From a checkpoint of a small transformer trained on Wikipedia: 11 layers.
Each number is 500 + 40 x the weight over its row's rms, rounded and kept within 0 to 999. Layers, rows and columns count from 0. Numbers have three digits each. The size before them is the row's rms in percent of the matrix's.

# layer 2 MLP down (transposed), 832x320, rms 0.162, rows 598-655, columns 160-239
101:527520481456525546493474556522471495502493457517472521536512552516431490571505508516478562491521501523578529548546412513463474431531528481569463542547511464503537455477471500490480386568438492475483506489440480462486493465501473497543540471
104:474566498510476488436479491472508429479489445586463536523447498459458486504600519524456514587495477572483465451482489477531455510489562507496533490511426497508550555494426550478504506553461494484528453507495491402495478493533481479488511510
105:501485554524577471453558419523533480481622527440483526481480534495492510520445500539487522403528448581458526483523478514506505453460550536526539484530465507553555472533465515460496521497516509512523466501511501524551482516511522481503495472
099:499528481513560467458484415549469519472493521510525436522406519469568494516523521462548489542590466501485562565560551597474538493528496545512531567504501482527505483428534510557449504475491521491536483554440454495484459510458562489435462506
102:493465538487448450494597529510532529512525474531509421541518484555513505581483496477470428537520534484510495463463468514486447466516445558520450431446443522512475529492542520437508514513472484427451462488566505465551419475548465499576488496
101:615489507452439551523502479526511507486481489529508472429489494492500579519516444507493498520568486523533516478518567565438559539466460463520494492489515464499489480564520543515446428496546476446415549504474432525491501507552469475480486549
101:476429425454604506511518503527557466583606504552533471534501619528453487538527473517520540530464475580444573488466467543501497504497438476478521473484478570479477485467473510499521580546465540540480489557515523443526578485497447455583482558
094:488533477471514543506554482499480519545495477619552477438473523455522556483465418498504484586469483567412479504543568459456441518506481544454505470492452529502507466464506498431579475430541511475479522477594445478511477561462472447444460507
103:543561446522502473523545523567492522484527473505546502508536420523476500492570533517490482417482516576484485475403504420542455540475484524499504514454543543500451544513580499553517487475465456499539534498465524501532495506524463492467523504
089:536496530556448433517443498476540482444504505479487481468504533483555455480436455513457508538532552535500526384518472517502561473495526475487437444566513528583499462489503497535469480467534469530475499569495556461484480469525555551501498493
102:478485465495564446481512487536564467531550487471560548492502591458435434453462508513429559571527490471428532522502527419544472551501488488496447534485539585464480421589495504548525425489456520496518448520515504523508487458460471473501502522
108:432522488524548505565546487481565491475511562445567505521502553554521544462487471499551520469539436492428552533525550575517466492517482444483497556517518506533530511446530564560587532487518434473496559464580507539535536414516535534463498554
102:561505496482510506461506531572513458508434489479447503501520482520524510473495475450491532479460460523497445554530523514541516449508480498465470505495514441495466490473512551590540477533445498536518523407451518487508522451506529421460525512
101:571492480509584501474563443507464530499544511510555436530506525503497535527430479458506468433551508487459460509503485510506514451483526479497440501460447484521552463462508481554530514574447508499589510520464491528522425458426545452499550498
085:474443491518543458558517519541484513473441492505467503517551538481436524476560532522465496536428528491480490528529507529467468450505512482513515421515492527460557553538503506483534454521442516534553554470490443485520476513505458489491469460
102:511530529518529421515509529484521521503483482513523453498540448498415511506549559430518525524522524456462503474533557539485429547528497465515519490499513487499485588532527465545521525517525532439520533538495499481452512515542477463523573508
099:433498464426489498477506564498533511412490417447414498546466472485465463467475573536454510584496504502540420443487537482512459462481478500532578522482534514478443505527506511510418438494522486498470484480476518444389498526406465595556482484
104:471538541500534521630464511572517470482517529547520445544589495597519519477536487474501489516491508544550553481519558457473526530432439432567494591598523512512573520535428555456442489488432488443448454472412495416478494610492520568510542477
098:511522479493466491473555531486550484441534443513444511467498561483475497488553517450603544578537445530412488476458508574516483447525518570452489570476520545455505513559474483513416452524535451463495562553501493518435494438533446500549503434
098:534524509487447605485458515515429474532417485462514525468490470541497479556539509492484487606563447481430519482483515466582464521479489395506465542506462555469466447530511543582508453498473471516484445491508437421501555548447610511534497487
102:463567487557504468467585500435391479484480535517500564459466425493491560514555566428435481521478504453530482522489487605495575516521557516495530443441483452545525530477467514483433523499537519485525440502548465511514509493531555471478538552
101:503544460636570608564492457502448489519447560479519493529517493540491485513482492505490496512484516446434485494481499473464477446523417511508474491466527529573465549456470456514514487422457521528535599441431508510562513530502514500533454558
095:491510504533567533514468477481513489521539516485471454504617517504499553574566505399496602526428559463462453473474508527496532508535503496450534575509520489515482497572527561542551449475483498506487476455481480510445479523524570515491476484
109:466519496528496428505543529549564472522484443479540507460497418496480519476501530480480517532468510517404533483477399523565467494553470499529562512531436458481535457504498503534501518509477573556506552460523496515457533478412543536484559549
099:504503464482492497446479543503481464505518467588573472483510485488455514535488475477507483479448493532565591499512449492470547487543468501500495553553438504504527492617510526458566550526472538492507518440473552522597518554474518511528502485
089:480514501486508488471488482502482481453562531527516531439470504484488356490450471534508560483466533467474497555498545535462458519541552425465462531489466498476472474458480525472534510543480533476477465506516478460475514474524548442486463506
105:438600488439527500565466462510604510502468559461424492473455459546472504500521508485491493485502484557451431530488472533558445448423579455467466476513494467551561474467511436504440547471515507453567421546551498529455517480469450597521486529
104:550482482503532478523421477543523534449520533522473481453539439467459556536429492582483459591519474499503478462453493557619463546429470526521563483468481446456516497377553534463486504463467445534508522555586494528488518445534509512554501529
098:543463494483534468503489482492451503569436505496532541538452450477491548476509518540525509540562539594461490509480429492495491489518506540512503442438494495453523468554504521508554494484470447487471555545484533504410414491507435483545520572
096:404464557417441572468523460512458475524620512456476507422503552512482450478570541464504561430478461485504494502555494492507493559505481598543521490485473512499476462526434498504541478522522535457477568494454404530535475479506473521480541565
097:481530412472526478524453574494486503494445558470507434546573457446513476496452475521568516449510477474488459546429525489530486444491589534529451509466538496565505484502527447512432505464463497534417516538539477510449458500500444466535553500
098:572455513461448466502560510448564494523461445548497527536421466535475488446499451518439569507495477605492499449465571469524527463456462440484499479459587605465495413569500554549474458501473572526509540461472547492527484478505472530465554504
101:450590549491437476402454452505603486554444482516489549511527499535560537460587485490469406446465526574443460464551564500482459532487428457481459520514421465448532487521470504550441539490495478543497462549471457495561519525430526522510518476
105:516486542524496432517495544452524399489493489467473541432521512469514517439571569516536550473475458534419475505548478513498492527458459476504542547502586542449548467560503592529542440517464507472436483525528538562465510431508455523540454546
107:547515496485532553472473463519533457493501508560550531500502486483556495508467513485543485427485483430527494508471492497503536470469526483497437504498459558540614516468460567522548472479545494572419566525512468500516517358518472531453491528
100:502455505555570443469469537528484526566496565531504505433521539463552443497555480485442516492509493502454548486430560504493442477461488560505446518482482523553566531535583530497490444546470473543463516572505474480434537488512452496501548456
091:449528564497538515563491462531540477539519502488469466562507501434470485544518438509543478503482420575462499453531463565526474485487467458514521531474489544538528546445480511481430477496534554556499482479555545532498569566488486524537486514
098:518524533486487442448459583533478444489487498586455513433397481459484464539526504570435549457434519452505469451493520548517527481470552482490486433532524417532518495508512460518408481545491516541514481465473496516488488531573402508533562521
106:527514404423536535539466516499505511480533507506501563472523498467512587480523439464475517493510496565513480512509495506491515479598419533473464457473552527485554528413473515543521505538551530545466542575536598505518506479494488488547468475
093:509534529489456561502589448559447517469486465450488511469487493508537523428549525522458500456540518491516467504499513552545498511492577545513443516555505486502568539470484522503534557496477525496539511406529567487508548510445429587453452468
099:498463495507554536520446520536571508541497521428482512519479537512518524498479422547443468534429440504412505507500462505475395440494482415442523514428484539610509498499465540440507470467435509450513593499610499411459513492464458423528489588
093:489509491506493504466579521488451497553576542558474515502505511509482586492521556516580513489522522536485528452498532526426479518567437486527531518438461469416504553440534517466510544474424445551517491494545505487462456511512457483527426485
104:500568557567534414512411505494526520527469491474525483493473500592496553521495510484503454427478532572501496526515458519533505488477453440524512488578493469518584579523477526456452566528529530521517467516446517505530545480523523453458557529
103:487493461467452555493436469453535557442555501526462423460469517503546503525488491508528561444504479518493548508506487476568487573490505515501553502487526425506460422475467482453476487533505480543496544490469521539518476537513514551477546441
104:536501574551497415504480496533514538436471434467471483512529413500447473568469469476511469557474531541518488488471511503480531493453463514499465465441503557461551564505588558521560616499519491530549509522498474551464529540465516485550506492
102:451502482422507516491559526448499529477519512465583430504443489552478499551506557530473420515500535501509509563513499531491555475523549530477509489517492549525548546549523532473543559530496454578530480531436527545503515474478564461484545379
093:513543512484561471473522545572458458484486486557477497500488397501475474463487525469527550518464524525515494473466511492483481536405508515481462505496520535490517455489509573527563528495578471493528530527547470531434428445442553495492497491
086:432536530542470487474541475524568476547553490510452512542520498529533521510553446540440544493584445469541466545504548507445552469503585509487481442480544507509561469422501544425580469421492545511466451462467519511430460474491535484503572521
101:577480476476464512430505483498437429461425492489464499643476489511513517540475469531463531538439585473490553455441549567492492498586491516483482498457504457495415517503539436453479472404506476527497456433512561499478507529507465540443512427
102:537402418549456568510475534536505570505502592477468450449555512553475500484554535501455534492505533526511456553521492562540462535521435511534520543472582547523414568464520485440547506535493470453556473568474496513530533484460489463499457483
104:497534478519482526527480429516536470499487516498494499522494508453448454546479498445496481499454463515443478582511493525483536492484479555496489553428473481483508466464455548497520507438434475534544434515482555521526534402480507575449503437
104:508485500502576371478442448516475540497491479475497492498550512556448549535519509480507488485457558430487518450426494423565574491510448483498513504519530480509485515496550524526558520580473484508494463532491497544572536506544523422530469547
097:438495447495469478532453482492459453535513491532517603508515475521554457422451512525560460513487466494522480474455467520531528499475515539476538466498510492437509553536492545430510586484451532463443486470511473445514529481539476544544483513
104:464558496461468516458473563526508458467493487441455492562501441500443480451465513467534445452490563387572492567454587582521452499441421504490479497503515480518562482475415547522519458530511548500507492576504514502459460502472492516520489515
101:485528497533568557455413512502530514596539532426505499526450412586451493447551408450432454491532517425463458525506559438471509469460512528499491498388588499448537524485474544504489578464514483496471445535503453505492507476509494484500481470
102:457552514464496435517517517550479478545477464519482471495422515477479468528480510451552487464460550567454537522501527473526438544499488546519503437449541522477515541506432499501522520478555534444514484460492538502488503525545441540532493457
104:493472458574526468548514527491475444440479541412510602485475546498571475530550546474473449495502495459486468468540580491482516448453436486501507500480537510575481506473512518525529520510477519494530492449516472463489456440489462511515497425
098:516502526516495565560476484459394479428489451488449461440474522512438586515550501499553497489526570478493519536505539495499459428537491507554501514569496502436446494487470490485547510484510544499524482501480529573479573571517511537455508583
# layer 2 MLP gate, 832x320, rms 0.182, rows 599-656, columns 160-239
100:516576494479480520489486456591601494500490503576563513564536482539483493512560514513493473504539453430526562559492501612460495501503494511448516447492525480458457525599481546472483557480460497397499509436492507559456458479461467613469536529
103:422505481509535559535490566502457510560457448502457546517514552519447467520496549490499496550416437540434588522522513509502521524495485503574514574578485546457505493465455437513492510520505493516462504538549493451524386519487527439501494498
104:477501478508496468486505508576547553504463501460506489509441553490519515489569496529461576499540463505457508492495477465485580485422446500481465534535463498473476472423491580549519492523442484457517495532498453482451469495513495589489535580
108:574512463529522517470525501531484485569455499537575525482455460522479527527519476499540444505569478449545476514569505484511505515511535448546550489608595512451527489475518469475542580520467561417499488464589512519483451480494473486531493551
104:452486467515435503518522473514496449515560517472576479470564427469579457612479530546547544543482590434535521571497493554493529510510481446464524504451520586539481481525543520489464456514608526468517556482473495498497477490499558529419526531
109:534507517529513523557536500529494512509544441510521508484491578514413573532501533446567490527472582539447472499490515520544481491571525467519617524523478537567494557562505473537426501402520466454475447494470520455545503507420475533564472566
091:537504408464506440560499505476524534516553488490453550537542526504507578552413484485544470508540487471496446479488508475465506534455501521512544580488409500413508526459502544485516510493516505463452502507572519521456599496478514468475532442
097:537505469502466481543543508425450548504512504467531552566513531534568507518520600464516534549497408511472532495467459499479531525596533526494507477502491458509507443548467500540454503510500489447460478593493531536452527527524448466437508437
099:462558545504515486483484528537443437588514500492470448481561506522484532559509512526437436492569547582502455548522441522425537498549521575506506497460502516504488521478525530446534502575487466473462521464474460513515525483477519491478515574
115:516495537475527454458565561466508461525429421522531476582503497436468503443532509492521529372494541511497496506517502505572450526516533521499505480539470492552487460449537520470465460539514440464574546490542484427457576525536471598463494447
101:534526485506438519575492486450465472520475489507538452496513531468438532512490508522480453510461490471482421575518509454485542482437426462482617482474499517465471504438536515454529489458560562469498478496427521557489546446419503485504475488
104:456526453476488469442537493499490509522506480517530532495540484521505580460517469586453497508556474437539504462505456503498495503496497520481572456490527553503477494507455485511510509499496430468452445483532457473528532501534496535526529496
102:520463492492490500518553512488568507516514565450547486526415514463462484559559494416448555535464537459472524508455508518503489468450531483476494468455535554405523482522473491514491474569415585501480521529503560422476427518550514624488487550
085:526521545481481513484502507547542478460460482501430498499489530489451460471457517547434454532530510516588461547556470490478553532446496422475508518424533540503510515518529552531559511464485445503520496551507504526496485411518490479475499535
112:525452574500534529530454501525549485472524474468549555449599448572495481447499513529505481502417513536477515499492465517516533488582526494501523464461465470517558528489480517522475497488460540521538509438584501487519495471546513484489481468
097:479503438481493571472486488452405514493453483596480501568513527493492574483552439509520583508555480430447546545518519464495565503584484456559566537427488604508569470495560527510484517506507529421456524519518519509468472484469447496550436452
093:438527539491529532475478485475522531538539384557464520507500541486482542441525576512489507529449558492510521517470433490520512519489545511533516468549512489521543556527563502453504529476471478566525506526514518462503400526471531423489490514
099:475444556475464481599479467544435437563499494468539492470442464480537452463514467502513528498499494452446529552474541491539537502443469512419504591475555499551457560486475497478475510420512460483488508507505483503499452521421492550525500435
100:469485537512483457497452426441537500532491464481574574504436545532499492471486542463508545476542562505466501569485479511510608475403532500438505443518439441485451463536535522488463495489471546568528577475507548489480430447537382535570462490
092:517555474532567510549435563488558524455454530481480483539492414521455472490498503491500563483468423529522458494472438543484496527537514494511515424538533520544503515563502529471487502564558441481466435499546521551538492482483449469540392531
132:519502443514466498507531397474519466511454511475483510521511494436524558498474491500559480428497460476464488507476520491531577505566467549517487458546459500546592539484478533475538450465507523487475516510465503506569504550450513526537462501
099:499478486533498512506456546535548489520435458496509507481581476595448468511497494510500545467428486486513478475551517541577460516523520545510451506463479410503538487462531602459513582588439459470499511525536460537508495414495455487446570431
113:502538504493499485499469548482537525479496505453523505488503486508477474427518547408538580456514503518512536538536541496469477534504537506531458490489464484465532512462500501558480429491565538446503396532501472548488565511487542522459482473
110:519481363460504554444535542503535505515448526531486557477506490538496489530467473525536503446540511519521508497478498499450513437565562489507568486462534607500521477521548449460481485465544388467474492530442472495515453527562504627523508574
103:530480463451440484469454506518502543492437423516509540485520445528450548461501463515402476535497453486490512581503512495505583491564499460475468443591549426507494547481558429472547457500494550511442500493493433469489544493460462520560534485
099:494492550502511509448479503549455507455486468502489546477486511492441470496547453515523489434483496466495496527525443517512530519449501538488577481531419569453576480556498405481526482409587492502437550478467513545551508549451517545499555504
110:500549436499493461490536455522514470521530542544439582484532476518476464492405420434514573531488479516507455480520492513574527437513563475413524453499425586529500539489468557541558485517513526463480518489490523511514412510488527544465492466
121:521511455504575565443528543510491545500457430489535529486573478493585464501475489524552453503587547549478450457492442545484470478528501468524584560503467574451490506484501435511457520474421446493439489448511524550435487533522536534516458461
104:488575489463565462527569480477487480511529507501538549453496501503442521600505480440476514570456489515542555512491488590555550507511554475382565507511488569556538534483466500482555492491523496580483424484467541544569455485430483541633550429
094:433481442449494532540430455451478491459508528503484509533517504547502479478485546475500507480464437537485508477494512538461464499452536483394469487478591498478454484494459457472502518523526550547552505411473452535474509482495505499468543477
107:393445392480488483505538512486553431506584501586562511478463598519563457559459503502483458506495501518521558560470465513523451471472546525459459514555546564508508428537501537422479535474486514499510459491525488506530461492479463439524511500
097:537497468458518530585515433577556449510521464434510523564548530494524523468420524510484484554413500529459462509552543501521519479437508452526459500467521400561527473495532521487515515520453478462582564509518526501475487555476593496465437503
108:501488464541492484578516434550460537551516426498525480518549480458558517435483512549498522543594494528449551520473416492491479442489524499492529512500439457426519495478477493466505541502495498514505477505501488502523505466458458591521479433
095:488518495541496544598437468528457474608546508503482509506515523568519523462451489470521427525570536536405513558541459532576523495513500474486530486498454521470445498452390512522476432503558504546492461498505455453503501493496512519517485492
095:511479482469476496574493480474475546484539540536484449527466491563563555464428519565494505473433490480456551534508515505458549443433477468546526488556521424497499512473495431518518502543477501481563490579530568488493485470522507457468492542
099:521489480471404525515463527510547500559481485455404525477579504529414447535521506489440476521527467480508520460444484444491482562497510486513496538556505456472383458476506411441518502469425536534519454561486572505493470532541534561563603526
108:536430473496442506513463584507458480521499493537457472493472431515544490542456564475478471510518483450524515474553523522489455445514575479456445542452476429509437551472518556485510515506515523516539499563538530500526520543429429452521439440
099:510523569475517449558471449483576525513525485446507515510470451457479563483535381519464507435506501541554497534523449552515555544460457517446521533500476507515461440533481606548563542422559526536446453516494527528554499510474473470535535426
108:503419490397513460447502512526521563492554526524471471472457498512497545518546474466483459546509557549450453426511439458525480465484496499484492500505555472499501498534575542510518522455461471464479529513511520520445500552538587474475464427
101:536434536555473504423415489437505445529524510498507415566442501522508500572484450544522454501423575510468475506546443532551449533541542516461549420402488432475495484505439473518556487514509508474498561527484494559505453454500537551463435471
094:499524528420515552413522518512489473594456514516477492498493548484475511409424435508563511525419392547494519508464433508446496468571482524595494555510410530530436434512501522518413496536506491469474484542451492484486542509555495477554490495
101:510492481454507555492540456521520515507489545503432551541453479546503541468514493534533497436525487493617515454474461543542507532533476475494437484553492518568520543529455537528563527503501476512495510482465489503458454521506496522528452514
106:464560461476539369475472457479520518501522522474466555532521611510508479545485538466502470496513509494503534485436466563540537480551520537525487476557558522466469462555527479498570517466464469490403474487451517473439515445488538408476515424
096:525427473399486486520463497505509516550464481506472476463572470538521525497516504565436485425476454525446423541509474485422536501461472551545448534551482469542469484465411575494548520552461517458555427556503483532462555551577510451498497520
095:515506454500475539549495559475534517534489426504485493505444483507514557455504484475451505526523490560470557482502497461478541531481474589479537471548478519491519475474459525549524443510536499578508554479490458531525497498472493434495523510
090:489450506478454525437495505438513480484562522526579528501476504496500516508494495469458542447502455431501584483537521499524532515458503471555410479516503451503506514534519471575536505441555558419457587476554499437489478572450493461544448556
108:482459440469541466427457483545523492485499479461527504516513608489532506474494531538502505471540510544492506467445488557563493472493499417463477574499439517530487521543498478534527513518472508480462430543526551522462458493553473575562497499
087:478479506469539501457507450483432502478425393560540501492524482505437492474567445548445478548492478557520493511509466545620485476491571469530568477507487492518524519478478449503531481479484542492494572511516465509559559546490458484419578426
106:562458478460503484449460527509451416456582551392487427533462411490503504495518452446569503528500532462495494497458454524503510587461564540514502441493556421544523515487483489475477464476525512503514516544503519523427554449445524409534457523
096:448442497516510488479455445570515527509475466483531524481574500533559528499548480483522464478497505468488481491455525525498567477480484559522565483486504523448441532576404446527498476462479428470492479487441518516522504443443456453478481497
105:452520449521577443502460529471478491536429509516516450487493558458531460492462506507535461439489457493536533491485522501500546493438498499515477488460565478555474469537442571503533486538519406502532486535561497490545429484481501473568464482
096:493489533482486504470527537512486480499503487526486484489556455470473473477424436495476523494463506437473506469507519432456466474502530491470544479502460549500489496497502403483510431499522483536457457502453458525512517547495549467439523474
089:521542558580520489546534449465432457481463533508517495538467438448473581468482499499438538521527447513510429466537414529546522554546532507498568563488515503470492496494516483434441497493480580538530515558506406472515529491525482513547505504
114:458468460490437479491433579510453440544559481487484581475474481535488503442517478491509518548487553473499460424478615488494569407497525506446523544468505454493470531489513507410480564515482545570494450518474463517507446548486504506471496517
112:515524468470556509552513464472428511513532481527474487499438498489475561529536386527524482523467518502479506477491454476474392534463478527457489396473559463442429494507560503509518488429571509470473493443469481441509537416475487488516522537
096:490512513456507523395531494505482438490516450497462471538507478513472520507487551545507504525431452543486561502464454449495465447533584465504529508495502531498591472533488479523455527491516475521537442506508410462523528566482493490512497519
091:530447497463532566521383507467474504438523475544501497420568536477523529527519528500531542520499478435459488455519466561439508466540430468514464520555496616464525492471489504520518440491461490525460447477539473537462504571545544553498444472
097:499449498565465527543494546458480437516472488505490525503410533458494526440453480517456480549567528500530582466455462511511594470487505507500554511516518447537541467551469557602435489530459517564524482528526499526474533486452532489533431520
# layer 2 MLP up, 832x320, rms 0.18, rows 599-655, columns 160-239
097:582473488462473478521586531430604476476485532469489462569506469559532538443568480458490503598465464499495427460523513490496478475487467457435509544476523469526517521478402517521547527514476487484489484517434457503492462493493463545522488475
101:536497448527516481538514579511494513437428489542468492495456516464484439491500515467499532505482499546493489544546447498461517512536556563537532515533571487534478436501522482510448450457450526516547581433437496530521468510458453524512465474
103:405504459533421460421497388503547576467472450477487513551532464480485468499494552521503520475535388458477460461452510486458503506496488543476465583476538476484478502509487506550486516478468447460539400501452452499467463535516440463606562485
104:506506501444529488486525533391495500481533471491429491500519543479575454474443506483507536514505511515503435493482484511448523469503494611400512460425458490482522494500487466507382397427470480446571526549543504489417548545501501522508451487
105:550418500549494541530491471570509454544405508542461605514557527444510502494430514445530573498543501511486469423446560536501495509412474473588547501565546500454502425502454508471525470535539475477467506559516465474492474511460509468452480543
115:534546542520529556493562450597502494509453559523521505508477512521537505518485535518450481506480484553480526483528496437396483529488447456564588456485479536507551437485509522462502567517473506435489539465484522443483547532483465445489491473
094:496579456510476495550641448508527479440443468456495517525477519521599544524420495462473412495581501512444493423550533472547526489428509542548578498486521441510537497411484487510480493539491484475473523567516494521496541489463526518472496510
092:467494448503516464516459417467561427491499430443468529553522509411506526496529527458521539528504438560536559552389516457548538487465455469507439428468459493504478460511457533493510535443487546573509514505487540452483498579586496516509425519
096:506502503547499541510516490452495572469506461465539511536526473503481437441505438582579537495430474447456513495566504503472436469523445541549502561505477489463507484522455507466499542469530468490503451487538436545493434489558524547491530539
104:549444529440441437548405407467520501517483504507541482589500564513581503487465444474422494455423445479447543538480548446435496553473476552449425530484456554513489471508491393490463492481567432459528539523506521496451473508494517532448491481
103:492500524489540532485544476480441468460492486490500522473517493593530481536573524456541529453499479483534462426494473491501442465491555556505436486516518532465499516524465496457483498476513481522504520520557547483426481524509444475502543434
092:532516546492549539499489510489568475522469514470462395505551452458420531457511468511500501439509434556507507505537503443517538458440503539480514443495495435549469528433547416532494501523487492564521474446512525509547514507567493433490420547
097:500519519505495512498564561508470445483483554445519545536491538494500464478429471431465546460479475448517554467506530472508466525449413465506497508487539497490421544459488522520500472523538539522470522459503479509446447508549468538520482513
100:517487521430573534530545460505500478463492556531505473506542454510512501527475478547475470529508512510587529541493513488492604559501499496480491497478533567527446465574494538578519571463463477480499457506499513504485501378512468496541497500
097:528469593494505499536485463477488501509566544491534511509507459558510473601457548488536524487549489494460507556450523482430488497543524580471454495475514496509512500539469534539506547557433532507463525462481520547511470445484509473574526458
099:473494499505518480562531510558522553512569510490461470555470558499570492456457455503519485497532516500515536437491438524494525473535507453551453422498522448503451521584543566480480517481539447486504507498473545458554478505517483471467485434
098:501514539482525507549531518482525500459493588482531493455535502577444495551524442477529494456450450573523520455554617472516456472449498554454501490462522486524405520368485504497516518531528511498557471464494433570567512456484543534436502476
100:502486531574385562439444499509486501516512454505460479525512520459480548466539478446505570449527535466556455524507451531456541475507558444380530480459440534533494453485473551520493503469507510549483534483548424486580487489439479492441512455
103:477501506526582567517504553511484515447485546489494522478544452488505481504543515473479456502500500531556526479504474498449459516524524455484480572474557560492479541468510543469535474503510434469454526538492463507508536527464512512488516487
098:424453494438525496441516484482458516531531537479432460426511521490531466477498517474494424517496539479489544490529486461544491500457478497520446524426449433468489452466486500537503520498504511511538612450392520439443513500504547468458595465
122:537493470539522491534531476529431475438522525454482483446500446463489554505457493479615522497529539494534551533490501479495499513534515424454546448481518502531519562483522505489465470481540485523564585503515574526531514474465541462527411521
102:492505486466539479500480495518448518461531522481525484484471502457511496571471520515462371527498560497428509553457453514450463509537511481594542460515492534481463500492490415532465449479607503521446533467504557510482472570466471492430492567
111:533522474510533521480418472510513530526542489500459434488530466463486444531435546516457504423498549467475462465464465466507560524483445513415481504427540448567515518509570516534530492509500536499503456502516495440530489430459452523521488452
104:431527535566516536517479491521478456505474481527489471472549500503508459542516512544424462497522475509570501497507532569490558484489395462459452495508565489481527492449489455483525521507516483520412485479520543495515568451547494468478475472
103:486566455550538506483505441525554589491496589474489533424571497420506482483520520482568555455476457431478478472504492475491430452459421499516480498464499577461525507537491515550495476464512435446529459509514513484441436588477538528501495556
094:494462456499558492519504478486544540504446569511501473482507544488516468522515463565513464519506497503524496457504487486470475563445489546510499523507505499539493430396589597542520509540509534471564499448494560496595509533477481446503502497
111:418521495509481545442489487547443536519499478508469514417491548503504531454538481499443483590517518472444465437487528456473532539457522469495455467526496449485548432501450487518433558475557546495486530487433527487454543473458533488513594449
118:490470564542466528466519464492491535454510526483424533502492504451541546417481522439512489489526471513510499513522546449478555531465481538469510504544453443479428554512525469563503507507529521471507448532496442495477551470637468495504524512
097:511555529545513510478534412533478440532445505488585544486500466471532414549522504564473586494526466498482529547490407521464559505511562495560517497462462489495517460475478457519468553501505571458515501474499514530509511486473540538564549455
102:482446479486493504508459509410491501495474504548526501531459550499492501447508510477506507448565451548476518477504543505474489447399551531439481510445550507483502491458490394450434471503556554544541551406478498484486494545537501501466481466
100:493459528474566563434511508400581472479420523522464524529551501491518506477546480415502523453515502486497513410560504520535459495571568551463473547511505518505552491524554453512473501530482390489439545563509494461521525432531482555453506502
105:467435460501408465507503462484477550463470475474433491553462447480547491517524437562402495506506589495464563521544508458511466532500496527501453493508474510519498411521403495389468486559465445513499430504493458470520556496527440588504454486
110:547500517484516549563478483520441544515575475432522543522512517451539545460446507495501433507534426439504563520428451549511491501397513492447588480507392517475503515461503508502487496496486517440579470419551447526421495506515518540510470430
087:508506501437502578545466510538484583455516468475523585428465502514462512508542553490475401463504490535506510499445519524432428458493442433511574511510532441514524488571460478509505555506528596463576442495517442461512483565518617481509499448
093:540490540489498540490512525461507485513474479410472435575453447539433478558403505461522468565498501488535553472456492469532569492469519508515513463516456568493521448517451576495533530470452512471543420513496484581527465496515428539464556490
106:516508492498524473494523495515429461538475533548591408534474465533541498497530523476470513503502521467547477604528462534532451396444491515462466469557472484472557465559521576529447495491497524454501567528443474531494553472467473516466448454
112:549554448381484512548480531529433463565486522521412506523545514568522501500474503451603574561527460451441477539445531595534494412466489505482559505460533403508539417460485438475505541495580471494524431393519516461569469528476523512459508486
098:411528500553473544559469474489521492524505577558493474472460471464574437539513531504528504567451493589516561561489499463489502499494538509460509476511417559541496483475544551541489528456527517530507449471478457456572549475442475478553481530
100:515563490440495563511421614520507473470519481547507460477552476453483456484525505439481481483518498532466599435495571521476471496532448510494549528521429492542496566569523479513510594464494479489437599570479577544501499420477523458462503494
103:523528497445524539511534587486438483573463471515471560428500520448485536542431520495467501457526480551540501484495457502504468526461485521530547490593424419460553499547589463483472527568466506469487482454498458518508566571581434554467528487
095:580455491502479534531523514505561492502444422488483496549569462425470491518465469486542521524499390513500476545542435496470501415530472506549550510544496475593523434482479479494453526501505590525517456527502534497479549490489543483485454466
104:540438537447504511459531447476571503527488562496493501512467505488507497469464443578511482457474540515580480457471492507547517512561427451500479516501442477573442498515443537430553446508488495561489480557529460435565448473484517511434473493
101:467504643470491558558503513459551462474445477502487498481510391467475435582446484495535553475508501447468573497505481544424485477485508502467574516487500514468467460424533521490572526557584459520586486484531468547582485472529467554519523510
096:481495540502513595493454538468464478473504475528550499505505470520484526494486550472528434522508428562475528464470513484472538522548569531568616564514438561516432549500479498462471497560534523450589560423572509522468495468468486492421498490
093:525478450536488464521573496442502536496451533536531478511409553524549414444562549496469493523496508568497476561511462512461597489530507491477538486499485511543526514406495530470514493538567551518534529537454557505431448496475479469532476416
094:522588544484504489524537449476429554536475514450453507505475519586416478527535506461501492556512563536485475561485462467466505483532499485502510498439512472509405510420511471452517487503478464517515430491470534501513519502492528477483486492
107:503478572513464477564476517412487490568444527529487509532481448528528479518543444419564531486497484486494493546542608405422545487509553543472510471547548549467512512476467571446519498462504511544508526516479485529565481544541486400453542511
098:514492506429549480441526480506442477474416521505506478529515454523504451513567519517448420424492479484545524432507458545579553523553577458509542475527532537528509507465422426435518473466539552578514531522473439494499449509475473534483562437
098:537455482432480511430482547511482520565481482472443562518453526522543522547418500505548500459484585390460520518480461496568527483439511442586540460463475432535519478497516520503510523471524474546482491505505582466502503450402500404502527424
095:488445445482529527458522488514523477527533488620459456578546510500537548493538570464493522512518409484507451505409523498479454504428532473532540528449399512535518502507510453541463553504493461452446489536451509538441504437462543498529468551
106:566452504551555556474473509477474533542486490457472506520566487458531467494495491484521490487471473507517582540509483504420564479458541470583395541507569474488480560496544544480538528533498440495475495521538498473423485519488535523415468526
108:518507540519474523530402447495497527462534494489575538489500532523501484467545545546489468456477555599522443489546475541500546464507478488517462519513517505506514534484494543496561628538574496456585551535513534522510461533489438528561562528
096:465459504479505517458485515508622536504554529486502523502572477486510514461553491543507463499467485495482551447496495512542481489398507499560463508561507574521518511516578541489519494498517504472458457474517446546500496463462559527505494442
112:469390480475479494454527479517484457557482561479469542462569497547437518463575467419484514543433513531444477509426499454511531446526509507449509476496559481471460440461445493416489491546494489517501531494464432514453513417558565580420494465
118:494511491539442530507530518436532452483539551477528427470503530475488492504525477510518488405540399522569521516471495465511476595537500430469528513464491517480538533547539494475509486545448479435434527476510477469568484487576465482578563546
099:470510540503483409483414482427503537527401524494540518532524477479462441491505424509542498471461560429477482456552524539480572484510563396407537506508513470484487524587564499454579481521486518513494461497517491548465526479453529462514463562
086:471421511548588464534577474509472603403535510519421520496507524544436564459448563532545415551507561408477497472462442512442480553509446498499502622508467484583507466427483500491501499557491537488550508508499461494506553518482517520484536487